Part of a small language model's weights: 17 layers, MLP 640 squared ReLU.
Each number is 50 + 15 x the weight over its row's rms, rounded and kept within 0 to 99. Layers, rows and columns count from 0. The size before them is the row's rms in percent of the matrix's.

# up: layer 4 MLP up, 640x160, rms 0.117, rows 96-117, columns 0-159
# down: layer 4 MLP down (transposed), 640x160, rms 0.0272, rows 96-116, columns 0-159
up96 110:50 80 31 55 49 57 40 55 30 53 50 28 47 48 41 55 57 55 46 50 48 51 58 49 66 35 72 34 61 70 39 67 58 55 54 48 68 64 61 41 37 79 31 55 38 60 13 67 54 31 41 16 25 64 65 68 72 67 60 45 60 50 47 31 43 48 66 43 42 51 46 85 69 24 65 43 54 41 44 53 33 79 31 53 44 50 31 64 33 58 21 34 58 67 53 67 56 60 34 57 34 80 50 36 29 62 45 44 50 78 31 60 42 83 48 45 35 45 56 33 30 63 59 77 56 63 33 40 69 68 53 35 34 22 25 55 91 39 78 34 35 67 46 70 44 33 61 56 64 43 60 53 41 55 46 46 33 33 68 54
down96 103:59 50 05 55 58 22 30 67 57 56 59 39 47 53 55 76 56 53 67 55 59 41 62 50 71 50 57 21 63 46 37 42 65 54 41 45 48 39 47 61 21 65 29 72 31 50 50 44 26 43 36 53 43 53 41 36 45 48 54 51 33 58 47 30 61 56 64 54 13 71 73 59 67 51 50 21 67 22 58 55 27 67 53 45 58 71 17 53 60 63 28 67 69 72 39 30 64 60 41 51 64 71 52 53 36 75 65 35 35 51 58 81 36 56 60 51 33 44 78 82 30 74 41 48 28 69 33 22 66 52 52 59 49 43 40 39 73 56 48 38 50 57 59 53 90 40 46 23 56 50 63 48 59 44 48 68 36 34 45 54
up97 113:28 72 47 31 40 57 49 53 65 31 65 45 57 74 31 38 56 35 45 68 66 90 46 61 53 22 64 33 31 45 61 59 49 31 29 45 48 66 62 51 68 48 56 31 75 58 68 51 52 56 60 15 42 41 51 34 65 87 89 66 41 47 18 31 59 44 29 58 30 48 64 30 61 58 44 54 46 29 46 46 29 40 49 59 36 41 65 59 38 41 54 68 43 57 36 77 66 59 34 49 38 54 50 60 15 63 66 52 28 33 46 54 52 46 36 51 67 49 60 29 53 59 63 62 45 53 25 60 33 45 48 36 61 39 47 54 81 38 41 31 55 53 37 69 38 38 34 07 73 31 43 68 35 49 52 36 39 61 29 42
down97 105:27 80 50 37 52 61 43 41 51 60 43 49 58 69 50 32 73 61 41 72 43 75 64 48 44 15 55 34 50 41 52 62 62 54 44 33 53 55 40 57 40 43 57 31 61 61 36 61 25 71 54 59 53 64 17 26 57 61 42 52 38 57 51 40 62 67 54 16 42 45 48 51 46 60 54 51 83 42 34 61 66 28 50 49 43 71 40 31 55 51 45 97 46 79 43 39 52 49 40 36 37 48 50 57 28 55 76 43 72 29 76 59 56 45 59 64 54 43 45 38 53 68 65 63 46 46 49 25 83 62 41 54 47 26 35 60 59 24 43 47 94 51 33 33 29 70 77 61 39 49 33 78 33 58 54 44 38 29 22 55
up98 099:46 55 39 51 42 34 43 40 52 25 48 67 46 42 37 49 53 41 44 33 46 52 59 33 60 72 66 32 24 28 51 58 46 51 64 71 63 43 57 59 48 32 46 39 62 41 16 54 33 64 49 51 53 58 30 61 55 72 29 43 53 45 19 54 47 59 42 57 29 40 56 15 49 69 55 47 70 52 45 46 64 60 47 39 61 71 51 90 69 24 39 43 45 37 47 56 71 55 49 20 40 33 32 42 79 36 59 68 48 36 27 25 64 52 55 47 14 75 60 59 35 53 26 68 43 44 50 12 63 45 33 61 70 37 60 27 40 39 40 46 92 70 61 48 55 58 61 53 60 29 62 29 42 28 79 54 75 59 65 39
down98 095:56 60 46 48 69 51 45 68 53 80 75 57 32 40 25 48 55 49 62 06 71 62 52 57 22 56 45 63 57 57 51 46 52 84 48 58 56 59 64 34 68 51 33 52 22 53 54 49 56 52 45 54 24 50 52 70 57 31 64 73 66 72 70 18 70 31 40 54 61 60 76 59 44 62 49 50 32 42 47 15 35 57 76 69 52 50 67 25 54 57 77 85 49 29 49 24 49 33 38 42 59 42 32 42 54 44 49 35 53 60 60 51 46 52 51 65 39 26 42 67 36 70 66 74 62 51 33 62 20 43 72 61 28 76 49 41 24 64 52 34 44 63 45 53 48 39 38 55 50 77 43 26 54 41 39 56 41 24 63 40
up99 092:18 95 65 27 31 72 45 38 55 49 55 47 30 49 30 49 50 32 58 51 52 53 23 42 66 30 51 51 48 40 69 61 38 43 58 55 26 51 67 47 56 65 55 37 68 24 66 70 36 78 38 64 49 56 25 60 45 66 47 55 43 44 66 64 48 40 73 35 56 56 46 81 37 57 29 65 42 53 36 40 33 70 58 60 52 66 50 73 56 50 34 45 49 61 83 43 74 49 50 37 51 51 41 48 53 94 53 58 54 45 78 23 43 46 45 83 36 45 48 67 53 79 57 35 38 48 51 40 57 57 61 33 06 53 60 55 54 49 57 31 47 79 69 39 63 45 17 29 54 27 55 40 63 49 69 43 33 47 43 54
down99 098:08 78 50 43 43 67 83 39 62 69 63 76 39 23 38 59 55 67 48 49 31 68 65 66 52 51 30 27 49 47 60 59 61 66 58 92 53 44 49 68 36 64 36 48 43 59 40 38 57 58 60 43 67 49 34 79 67 67 39 55 59 34 46 46 55 56 54 47 30 42 21 44 32 26 66 35 46 55 59 48 58 68 74 47 66 54 49 57 57 54 26 39 79 55 32 49 73 57 70 32 70 35 88 61 57 42 21 44 60 78 48 47 61 53 42 53 60 78 50 39 29 25 59 64 60 62 38 34 32 44 56 48 37 32 33 35 46 48 47 42 38 62 63 60 56 57 67 52 45 38 80 43 50 49 56 36 57 64 08 54
up100 091:25 67 33 40 46 52 35 47 55 34 53 52 66 42 69 52 17 76 44 76 63 55 61 63 59 61 54 53 70 48 60 40 35 54 52 66 50 60 74 36 53 56 42 49 40 31 73 44 47 43 41 73 32 40 50 68 66 56 34 43 59 43 43 63 24 46 25 55 62 42 81 37 21 58 29 69 60 37 78 60 36 14 75 59 35 77 38 56 35 58 50 68 56 36 59 53 62 87 70 47 52 48 55 82 40 57 62 63 58 29 58 48 34 69 37 64 45 67 49 53 64 44 59 53 80 30 38 43 50 73 21 03 40 42 59 58 54 67 56 67 58 48 73 47 70 55 60 45 29 66 47 72 59 65 53 53 36 37 31 41
down100 094:50 25 60 37 24 68 42 32 24 63 35 17 35 47 58 43 33 44 46 73 28 67 45 43 41 54 41 54 49 63 54 41 37 77 32 74 68 59 31 22 57 58 51 54 50 59 57 44 38 33 45 41 51 14 24 33 42 38 40 59 37 37 40 65 46 63 71 57 81 46 43 38 46 55 26 54 49 52 37 74 36 65 57 28 65 71 68 66 57 63 75 26 83 30 53 50 42 50 51 42 61 31 39 85 56 27 71 38 38 54 40 47 38 72 74 44 39 41 53 30 31 54 67 67 55 16 57 64 51 38 72 53 37 59 37 32 73 69 53 36 61 48 61 32 61 30 57 74 56 27 45 66 40 55 42 56 45 60 50 38
up101 105:27 57 37 48 63 52 48 30 44 33 16 57 45 43 59 76 51 55 51 51 63 70 25 55 38 56 53 48 40 58 25 33 31 13 33 28 45 19 43 50 42 60 61 67 73 54 48 57 64 41 53 58 56 58 71 49 66 64 43 54 50 36 52 32 49 42 67 34 54 55 28 53 39 47 73 44 73 59 59 65 27 37 45 62 62 56 50 36 47 53 56 52 75 61 61 48 31 50 29 40 59 77 77 32 59 54 03 38 38 68 77 62 62 43 36 50 47 67 66 69 71 37 49 61 65 60 57 68 40 60 64 61 04 70 39 79 52 60 59 72 36 38 50 45 17 59 69 58 41 63 66 64 53 40 23 65 41 36 55 50
down101 099:39 45 28 58 57 84 26 52 32 70 33 61 47 55 50 63 49 42 24 51 69 49 36 54 51 57 61 50 23 51 42 72 58 27 49 50 48 48 48 74 52 17 65 46 78 28 34 43 53 15 62 37 56 69 47 58 52 58 57 37 65 44 49 17 52 47 91 37 38 49 61 61 39 42 44 43 66 45 28 66 57 49 59 70 48 63 36 65 43 47 53 64 62 38 46 53 28 38 54 25 43 49 48 74 57 87 64 43 87 54 58 43 45 51 56 63 28 56 46 41 50 58 14 54 20 69 46 16 80 70 69 64 45 45 54 63 52 53 57 22 54 52 69 54 28 45 42 37 48 67 40 53 75 26 62 61 49 31 46 68
up102 092:51 62 35 55 35 47 46 35 53 47 56 26 52 59 36 28 58 55 43 66 46 33 73 54 30 29 34 42 43 45 48 38 52 50 53 50 63 41 49 45 42 60 36 53 43 55 61 64 57 46 34 48 48 37 75 68 56 50 70 39 43 35 86 30 59 35 51 69 53 40 50 48 50 38 39 54 74 50 63 39 44 67 41 89 37 37 42 67 37 71 33 58 58 73 61 43 67 47 43 30 27 54 25 62 46 57 55 59 61 35 18 37 66 66 32 42 57 23 66 52 41 54 95 51 26 32 46 79 33 18 54 55 04 51 42 40 43 54 42 63 64 49 82 76 50 66 58 77 51 73 24 34 33 23 51 45 36 71 31 53
down102 099:51 71 47 32 48 60 24 44 51 37 53 35 45 65 44 64 38 55 40 62 46 47 54 32 34 56 47 50 26 45 58 23 62 59 50 42 68 73 33 45 61 72 62 43 44 43 48 62 43 43 43 73 51 58 76 50 45 41 51 40 46 37 27 43 56 35 74 75 80 23 34 39 46 48 43 58 26 48 57 70 29 91 48 70 54 16 56 61 74 57 65 63 65 59 53 60 62 70 68 62 60 77 56 38 66 46 61 49 58 57 52 58 71 62 69 72 45 42 79 33 24 60 81 50 35 37 38 52 53 25 33 73 52 84 25 49 60 53 33 45 44 36 54 26 62 62 40 57 41 42 04 61 52 54 54 39 34 27 71 48
up103 093:40 66 60 44 58 56 61 27 39 21 44 42 29 67 49 41 53 36 45 18 29 60 50 46 40 71 49 23 59 48 36 19 70 19 34 66 52 54 44 58 28 67 39 54 48 23 76 79 62 46 51 46 38 24 33 59 65 46 56 60 64 60 62 42 58 65 63 36 47 83 52 45 44 67 41 50 56 20 47 38 46 59 57 49 47 50 61 62 54 47 38 57 34 41 49 48 27 32 67 61 62 43 18 42 31 66 68 50 46 49 19 47 42 58 33 33 52 63 53 48 68 55 69 54 67 67 77 63 41 46 20 62 08 74 51 32 29 54 61 59 75 66 51 71 58 36 59 66 62 49 50 35 19 44 25 59 44 67 32 65
down103 095:26 55 57 56 44 36 32 43 78 56 39 54 48 44 55 47 61 59 57 70 55 11 58 53 46 39 67 73 60 32 40 49 42 40 81 50 57 56 49 61 65 67 40 36 22 53 16 47 33 62 63 48 56 60 55 60 91 39 57 42 42 31 28 74 33 60 77 62 71 52 33 71 72 47 62 46 54 65 41 48 25 72 47 71 34 53 55 32 46 44 65 64 38 25 30 72 32 77 59 36 53 61 63 69 68 29 55 48 42 30 45 70 70 31 48 49 58 48 47 23 31 56 44 54 65 72 56 35 68 50 40 50 59 50 65 22 69 45 28 74 52 43 53 34 55 56 42 20 40 55 51 38 42 19 56 47 26 77 47 35
up104 102:55 45 76 42 67 39 49 54 43 52 51 57 28 79 49 64 55 57 61 31 45 50 33 61 35 40 59 70 42 46 60 79 52 41 43 52 23 57 35 53 52 40 46 44 44 51 64 56 50 35 45 49 56 37 69 32 35 69 73 57 75 57 50 56 56 65 59 07 31 69 35 36 51 41 50 52 68 38 12 27 42 67 53 32 40 42 65 87 47 48 72 54 18 51 59 48 43 73 66 42 42 69 46 53 56 23 70 36 80 39 39 63 76 63 72 13 52 67 27 91 49 37 50 58 46 52 58 77 39 52 56 27 49 50 54 62 80 51 45 50 67 39 55 46 69 48 39 53 55 70 33 46 55 81 52 54 72 55 66 72
down104 109:68 64 77 60 55 42 36 18 32 59 67 55 27 62 39 54 42 63 68 53 18 46 59 52 64 58 72 52 67 62 44 52 20 30 54 62 46 50 38 74 55 74 63 70 77 37 38 35 78 66 55 40 40 78 59 21 42 66 58 54 57 48 52 56 44 49 42 73 44 43 65 28 50 39 20 40 32 64 49 58 65 63 40 79 35 37 48 37 44 39 39 60 54 57 54 43 46 69 38 59 50 68 51 36 84 37 48 40 50 72 28 24 52 53 65 35 20 52 33 40 59 65 31 57 67 68 49 43 68 51 31 56 65 58 60 55 48 74 41 28 65 56 07 33 49 33 48 35 37 50 56 64 77 34 29 39 45 79 63 44
up105 092:28 69 41 53 47 32 78 59 55 43 47 72 42 68 36 47 60 48 48 39 52 39 51 26 60 49 68 47 51 52 36 61 40 47 60 56 68 61 47 50 71 49 41 55 82 50 81 37 23 38 50 63 35 39 22 25 52 24 43 51 24 40 30 61 27 66 34 43 38 52 52 48 34 43 26 79 19 75 23 49 60 58 30 38 29 71 24 79 58 59 48 47 91 50 47 49 56 48 68 46 54 64 50 42 42 46 51 47 34 43 46 54 44 49 56 72 35 43 54 37 49 39 42 55 56 28 64 89 63 78 68 51 49 38 42 46 60 59 54 90 69 52 57 39 52 40 35 26 16 45 70 72 49 53 27 48 47 32 60 33
down105 098:49 54 60 21 41 60 65 59 55 54 43 52 38 58 34 46 53 54 67 54 52 50 40 54 38 39 45 61 37 75 64 44 74 53 42 38 65 56 62 36 43 32 87 68 33 56 36 69 51 71 62 51 46 65 52 54 61 68 68 49 50 55 53 48 31 38 64 69 63 79 76 62 51 48 48 46 47 51 53 59 45 54 57 75 83 48 74 49 30 64 13 64 16 74 44 59 39 53 22 45 56 46 54 89 63 20 39 85 27 45 50 97 63 68 53 51 63 41 52 02 47 80 36 40 37 49 42 44 67 47 54 46 81 55 59 44 67 25 38 41 28 39 56 41 45 46 55 52 49 55 27 57 52 50 42 57 53 63 63 59
up106 112:25 35 29 53 38 67 53 71 34 25 59 74 32 42 80 69 50 31 56 53 64 37 33 41 51 64 95 48 66 56 35 60 33 51 43 14 49 60 29 67 80 85 33 59 54 56 46 50 71 43 58 59 49 40 62 51 62 45 49 61 66 22 41 47 53 59 40 44 36 72 44 39 34 51 53 54 68 57 58 54 44 68 43 57 51 66 53 28 37 56 64 70 55 61 36 78 46 46 30 29 42 49 30 48 70 36 41 76 23 60 44 40 48 62 67 67 61 44 53 13 47 56 71 79 39 32 44 38 42 28 36 68 35 60 71 36 54 73 56 45 39 78 52 46 30 66 39 56 43 75 40 72 43 46 56 51 49 24 55 51
down106 110:20 18 37 38 24 47 61 51 25 66 30 56 36 73 48 50 57 29 73 45 69 32 45 49 49 59 46 43 56 71 51 58 25 36 48 27 54 22 44 42 40 82 41 61 33 52 54 41 75 76 51 50 60 27 77 18 45 49 44 50 65 39 41 34 53 77 58 51 23 56 65 30 60 17 38 47 58 59 48 48 41 86 14 55 65 38 59 33 66 43 59 55 44 54 38 60 58 59 41 65 68 60 64 50 68 35 39 36 43 28 59 33 51 62 69 65 46 75 39 32 54 45 66 64 17 75 45 59 54 43 47 33 64 10 61 43 46 49 52 56 72 63 45 56 66 70 32 57 47 58 64 48 40 61 36 59 45 47 37 31
up107 100:55 64 61 64 22 54 32 41 57 35 57 29 45 58 56 46 24 55 34 54 50 40 67 37 66 38 23 70 31 67 13 34 56 54 47 51 35 50 42 16 44 29 37 31 73 57 51 45 52 48 39 64 32 49 39 40 61 45 71 55 60 21 54 29 55 53 69 56 64 21 63 61 75 36 67 76 35 75 50 73 28 41 31 55 46 49 64 57 36 11 60 58 60 54 41 40 28 59 44 64 49 51 61 57 38 69 57 45 43 40 58 36 60 64 32 38 48 55 33 33 35 51 54 60 55 46 67 55 39 77 35 66 63 48 29 45 61 48 49 59 65 81 52 99 31 49 33 63 44 38 61 35 59 22 40 29 69 63 67 61
down107 098:38 45 71 33 36 54 58 50 40 39 56 50 35 46 21 53 64 79 24 50 30 35 76 42 78 63 43 61 24 77 66 20 39 40 33 36 59 48 45 37 73 49 64 59 16 43 32 39 52 61 38 34 44 63 55 27 49 50 48 79 61 45 59 29 52 28 56 63 37 50 75 30 57 32 39 59 34 67 40 57 35 53 54 41 20 30 35 40 36 26 34 54 66 63 57 46 46 43 55 66 75 53 79 47 56 61 53 49 52 38 53 27 28 29 67 42 42 31 39 39 31 05 50 55 62 69 43 47 45 73 68 41 30 58 53 44 36 52 24 62 48 40 39 59 57 44 26 51 46 31 61 45 57 56 75 47 54 85 42 50
up108 096:32 31 69 55 39 48 68 51 41 52 44 59 60 41 66 53 26 29 25 38 43 76 38 65 61 66 78 62 59 47 45 58 30 43 51 00 47 39 53 36 27 63 45 84 72 57 49 72 44 38 84 58 54 38 50 59 42 45 44 64 55 63 60 67 69 47 00 41 68 51 45 53 51 61 50 71 41 53 64 41 57 45 75 60 69 65 60 75 55 09 55 64 33 49 48 56 48 58 64 72 66 44 56 50 61 46 63 40 59 38 54 36 50 66 36 76 39 39 65 55 47 79 55 53 62 42 53 55 44 49 34 50 58 56 54 73 46 35 53 48 94 57 33 57 68 46 22 61 29 55 75 70 44 44 40 51 50 27 32 68
down108 101:50 35 27 48 35 70 51 48 24 51 56 56 31 37 31 63 53 25 83 83 65 34 44 60 23 25 60 57 64 47 62 71 49 51 48 51 23 36 55 59 56 55 59 36 22 45 71 53 59 64 44 69 41 39 33 44 58 60 54 77 54 30 47 36 65 35 57 57 47 55 34 31 59 41 52 46 64 45 65 66 56 43 39 31 36 54 40 50 72 44 54 29 47 74 38 68 62 60 47 17 34 68 50 34 58 75 54 30 54 42 39 33 66 36 23 70 21 52 40 61 76 42 60 50 06 68 39 73 49 49 59 46 80 30 71 60 58 52 33 39 50 72 80 57 42 51 34 53 50 41 64 61 49 60 73 78 44 68 63 41
up109 101:39 54 36 57 41 50 49 68 18 52 44 45 48 37 56 72 79 47 83 71 73 41 49 42 53 51 31 30 62 49 46 39 61 34 27 39 59 27 34 50 62 45 58 58 20 22 52 65 48 55 84 44 51 43 62 57 58 35 55 51 74 33 46 37 33 43 52 56 44 24 79 29 19 35 61 19 61 51 47 72 76 80 70 58 46 44 68 51 21 52 83 68 52 48 42 50 61 81 29 56 35 69 50 36 45 49 52 90 48 49 50 60 42 55 55 18 42 41 70 56 38 54 46 64 52 48 40 36 47 53 67 54 45 49 36 50 48 52 26 67 46 62 58 42 50 66 47 33 59 73 71 15 55 76 52 38 49 36 59 30
down109 102:58 02 44 40 31 31 51 43 50 75 34 54 50 53 59 34 45 28 31 38 56 58 35 56 68 52 55 65 33 58 38 75 54 56 77 35 61 42 65 36 46 71 30 52 58 69 64 40 68 33 46 44 43 66 46 28 30 81 32 69 46 71 16 53 49 57 58 51 39 50 18 32 53 59 41 42 35 32 45 36 21 50 56 52 51 51 72 44 46 75 23 39 56 43 48 44 53 32 46 48 64 34 42 53 45 93 30 34 42 31 48 35 66 38 49 65 32 74 37 25 56 39 61 48 45 33 45 66 49 43 45 32 48 46 57 56 47 46 71 39 23 47 39 54 50 27 69 48 75 24 56 74 41 07 47 62 40 57 48 60
up110 096:43 63 44 59 70 44 33 70 63 40 32 57 53 32 57 54 77 47 52 72 53 47 54 32 53 40 53 36 41 34 59 48 38 69 49 62 61 60 80 38 66 67 41 32 53 49 52 61 64 52 40 42 50 34 65 62 30 53 26 43 76 41 56 73 60 50 47 62 57 51 50 38 00 60 62 41 56 57 33 67 55 36 57 69 63 31 20 67 72 38 48 12 46 48 46 56 61 44 16 49 33 52 55 63 30 57 65 29 19 62 71 36 44 66 38 30 65 50 50 34 42 38 33 30 71 70 62 86 49 44 79 41 44 40 35 38 49 45 52 63 59 56 75 27 51 62 57 41 56 46 57 69 60 30 43 08 61 32 61 74
down110 102:59 48 59 44 12 59 40 80 36 44 50 63 41 49 59 77 75 29 44 53 29 42 23 38 53 46 11 69 32 52 66 49 54 50 43 55 54 58 56 34 71 33 74 66 69 30 59 60 56 41 48 43 47 59 55 62 61 49 57 58 41 57 40 56 81 51 30 46 59 40 66 65 23 59 56 37 48 49 47 43 43 46 26 54 38 45 30 67 66 26 45 52 13 15 68 41 22 53 68 40 55 53 44 46 59 45 37 47 40 38 34 36 55 57 41 37 48 36 39 56 49 47 20 34 44 34 54 61 61 52 69 49 39 47 35 57 67 49 13 93 48 16 54 26 71 50 45 85 47 30 66 42 78 41 54 37 46 61 61 53
up111 101:41 61 72 47 46 43 87 39 60 39 42 62 74 48 58 54 73 42 49 43 46 60 63 29 73 53 50 45 35 64 34 67 53 56 67 44 39 33 36 38 59 28 41 48 56 44 42 39 67 51 43 28 51 70 54 23 84 51 47 56 21 63 43 64 40 75 58 73 71 77 73 25 63 41 26 50 51 43 35 48 92 39 72 51 39 50 60 82 69 45 68 32 76 61 71 54 41 37 63 54 51 67 30 40 65 32 50 52 45 49 65 54 42 69 46 66 45 65 63 41 24 52 47 56 42 73 59 40 57 55 56 54 46 90 54 63 44 55 50 63 47 70 50 66 65 75 59 87 67 60 49 37 48 76 43 68 53 47 83 55
down111 102:21 63 53 42 45 36 72 62 48 37 53 48 47 63 48 62 30 28 58 56 61 58 54 40 56 16 26 59 48 48 48 58 50 52 40 72 69 56 61 42 81 55 38 46 38 42 62 52 49 40 34 58 88 85 42 51 62 58 42 56 51 29 56 22 35 32 45 32 44 62 64 32 42 57 65 79 58 44 61 35 64 32 61 57 59 44 62 74 64 50 39 54 32 48 85 37 72 76 39 37 43 95 27 64 32 59 53 43 47 52 35 25 62 62 70 79 49 53 85 40 41 64 42 56 46 70 52 42 51 56 63 37 44 42 66 61 40 52 50 50 29 34 26 62 40 45 57 62 64 49 49 69 60 58 18 58 48 43 97 44
up112 091:65 53 65 26 22 55 79 59 35 29 49 45 57 43 32 50 66 51 24 25 70 46 53 20 67 35 38 35 39 39 51 29 40 55 34 37 46 48 38 56 55 62 50 39 69 54 54 38 67 54 75 45 42 19 43 25 69 60 63 58 42 53 75 30 45 59 40 51 54 50 40 40 50 29 53 64 59 63 46 52 70 88 32 56 16 70 58 57 54 40 49 39 57 38 50 48 69 40 61 45 60 35 69 54 65 48 60 34 43 41 37 29 51 53 35 63 46 46 64 42 70 59 36 26 69 34 27 61 57 29 21 39 56 48 66 63 61 46 35 41 61 44 72 37 46 52 35 42 69 59 30 86 19 52 31 47 99 65 34 66
down112 095:51 45 57 48 52 45 18 68 62 71 37 90 40 51 65 45 51 38 45 74 27 72 43 43 40 55 66 63 60 36 51 52 53 63 68 46 45 36 48 77 47 58 53 42 36 22 33 66 46 70 30 45 42 60 62 65 29 43 48 54 73 61 40 46 48 37 55 47 04 46 33 72 66 64 63 61 35 62 75 50 39 35 57 58 69 37 51 23 37 74 33 42 40 62 66 51 35 58 32 63 62 69 34 36 68 62 47 26 72 68 74 53 48 27 63 28 54 40 43 56 27 63 58 55 54 66 54 41 31 61 70 71 54 22 57 29 45 74 87 44 47 52 21 61 25 38 48 67 37 58 48 43 74 49 74 47 37 35 50 55
up113 096:56 50 52 15 45 65 28 58 55 37 71 42 53 43 74 67 56 54 39 99 64 60 32 59 35 62 61 55 39 56 46 83 55 70 44 40 56 53 42 56 45 59 28 46 20 58 41 53 41 57 45 34 34 44 58 64 77 61 62 25 42 41 75 49 39 42 56 63 73 59 46 38 21 51 64 73 36 26 47 52 18 21 36 79 51 48 64 35 41 49 39 31 75 77 62 30 54 53 77 21 48 30 49 43 42 56 24 55 29 35 55 56 45 62 53 60 66 43 45 41 50 41 40 36 61 49 37 66 69 32 62 64 68 50 73 43 56 27 57 82 64 65 48 51 32 31 48 17 59 33 60 44 37 58 40 50 52 53 46 45
down113 098:49 78 65 69 44 59 75 21 50 48 20 27 66 54 45 33 39 62 45 26 40 27 54 76 55 46 66 56 56 55 52 33 49 30 68 46 49 55 49 50 46 50 65 51 74 59 75 40 54 38 51 57 43 60 28 57 19 50 34 51 75 70 49 65 70 47 51 43 58 66 56 48 53 26 24 09 41 67 56 58 47 44 72 57 37 49 11 39 61 49 42 58 38 25 41 48 45 76 79 61 41 75 69 61 33 34 48 32 60 43 59 40 52 44 43 48 73 39 63 54 68 52 58 38 67 65 52 44 68 32 54 20 24 58 32 36 60 42 25 60 51 19 73 54 53 40 54 89 50 29 42 27 64 59 44 41 62 57 58 64
up114 101:49 41 28 85 50 45 39 68 48 57 53 36 77 54 67 79 51 35 52 51 68 60 49 38 44 59 37 24 47 37 39 45 50 51 52 46 32 43 49 27 84 77 24 19 57 33 36 61 51 64 47 62 11 48 46 38 64 54 37 49 63 62 43 88 28 20 34 54 15 47 64 54 60 48 50 43 44 77 78 68 60 49 44 50 27 74 64 75 37 43 63 49 36 59 42 43 61 58 50 35 65 54 48 49 32 80 57 70 53 44 57 57 73 51 17 61 60 70 48 64 21 32 46 31 40 61 33 30 36 41 44 32 50 33 46 47 40 40 57 57 55 52 54 69 62 54 64 47 42 41 50 45 76 46 66 44 78 51 26 42
down114 097:40 43 64 60 48 36 13 40 43 31 42 60 50 48 37 49 23 69 29 16 71 56 60 18 45 40 41 58 37 49 66 63 52 60 51 71 26 60 48 56 68 37 59 59 33 35 61 42 26 66 42 57 47 28 39 67 30 76 42 60 66 53 77 13 40 54 92 61 53 39 47 48 51 56 63 09 23 42 43 52 35 38 42 50 68 18 30 62 36 45 36 57 38 50 63 35 45 74 58 52 57 35 49 67 63 46 60 60 40 49 62 45 43 29 41 73 63 56 51 50 77 45 76 42 55 36 67 53 69 52 48 79 49 37 53 55 34 54 27 20 43 45 58 74 52 53 50 44 66 54 63 45 61 34 36 61 33 63 46 21
up115 097:44 63 56 62 36 62 59 62 66 73 59 67 58 60 49 66 37 60 63 62 44 45 48 70 36 56 32 56 40 35 05 64 62 46 48 61 74 63 71 44 46 59 49 36 52 50 37 50 24 49 75 37 35 46 83 34 55 65 64 61 57 44 36 58 25 53 38 57 59 44 57 41 46 52 56 53 99 47 43 65 51 67 62 55 15 43 30 53 69 47 41 58 65 55 40 49 41 38 53 40 62 44 37 47 64 48 41 51 40 64 90 52 54 43 28 48 44 44 29 58 51 63 51 46 87 50 58 60 57 19 95 68 22 44 32 57 35 51 46 46 26 32 34 59 73 44 75 22 54 57 24 54 43 54 48 67 46 44 34 44
down115 093:36 59 46 19 79 62 36 17 50 25 37 21 39 34 66 52 49 51 54 48 53 41 43 49 16 32 66 25 26 57 50 58 50 49 57 70 46 51 43 40 57 44 88 27 45 39 62 58 64 40 53 37 36 32 66 59 40 51 30 79 50 53 39 43 69 55 41 42 49 66 35 43 74 27 38 47 37 23 55 54 74 65 40 43 50 49 41 53 52 71 41 74 36 38 32 63 37 51 55 70 48 54 45 52 31 60 58 37 54 40 72 15 44 40 48 57 60 48 34 59 49 15 59 48 36 70 40 47 63 69 67 30 33 49 43 38 36 57 58 52 67 13 70 55 21 23 32 54 49 57 61 55 64 39 46 94 69 61 46 55
up116 084:60 47 54 52 35 27 45 66 61 52 63 50 38 36 32 39 61 25 52 22 42 33 45 60 25 58 26 34 40 58 46 41 43 22 32 50 34 39 47 61 47 72 59 60 47 23 26 45 55 51 72 59 50 58 52 48 49 53 41 58 39 53 45 26 41 42 33 32 42 48 71 39 49 31 47 56 77 64 45 23 99 77 50 60 46 32 60 54 54 67 13 36 61 62 53 53 43 64 57 50 48 43 56 73 52 53 32 83 33 44 49 31 49 49 29 16 49 31 58 80 70 36 61 33 42 46 76 41 16 69 29 59 75 55 31 35 45 52 20 62 55 65 74 45 77 70 50 50 46 59 58 54 29 37 39 44 61 47 59 65
down116 082:46 32 29 54 53 42 65 55 55 64 43 60 53 66 44 32 38 55 41 47 59 63 68 43 89 37 49 58 65 48 57 53 38 55 62 56 75 69 30 39 48 42 53 61 66 58 76 59 46 42 43 29 59 45 51 58 59 48 83 45 42 52 28 51 44 44 59 67 59 62 20 49 58 75 81 65 49 39 39 62 20 31 38 55 60 54 35 33 55 62 83 47 62 51 35 30 53 40 32 67 56 57 21 50 70 79 30 49 50 50 49 53 31 41 81 81 57 67 47 39 32 81 56 46 72 62 60 59 70 63 75 99 57 49 44 32 57 54 76 16 60 36 56 56 58 32 49 67 36 53 41 51 48 49 30 72 57 27 65 44
up117 104:54 47 51 47 38 54 44 59 53 35 56 56 59 67 43 70 39 35 25 53 57 64 46 26 24 55 51 52 60 69 68 64 56 56 62 56 46 64 42 39 56 61 53 39 61 37 35 64 39 52 17 22 25 64 44 62 36 48 23 20 74 57 50 62 58 27 24 30 51 70 39 64 61 34 30 43 78 31 69 39 43 48 42 31 45 27 57 61 63 63 77 41 48 70 44 50 60 52 53 70 46 70 48 55 41 76 04 90 49 59 56 40 57 45 60 47 49 72 32 69 31 29 71 45 57 60 50 55 54 68 55 44 21 67 30 45 52 43 50 46 28 64 43 48 25 86 20 45 42 55 48 38 35 32 71 58 66 42 24 46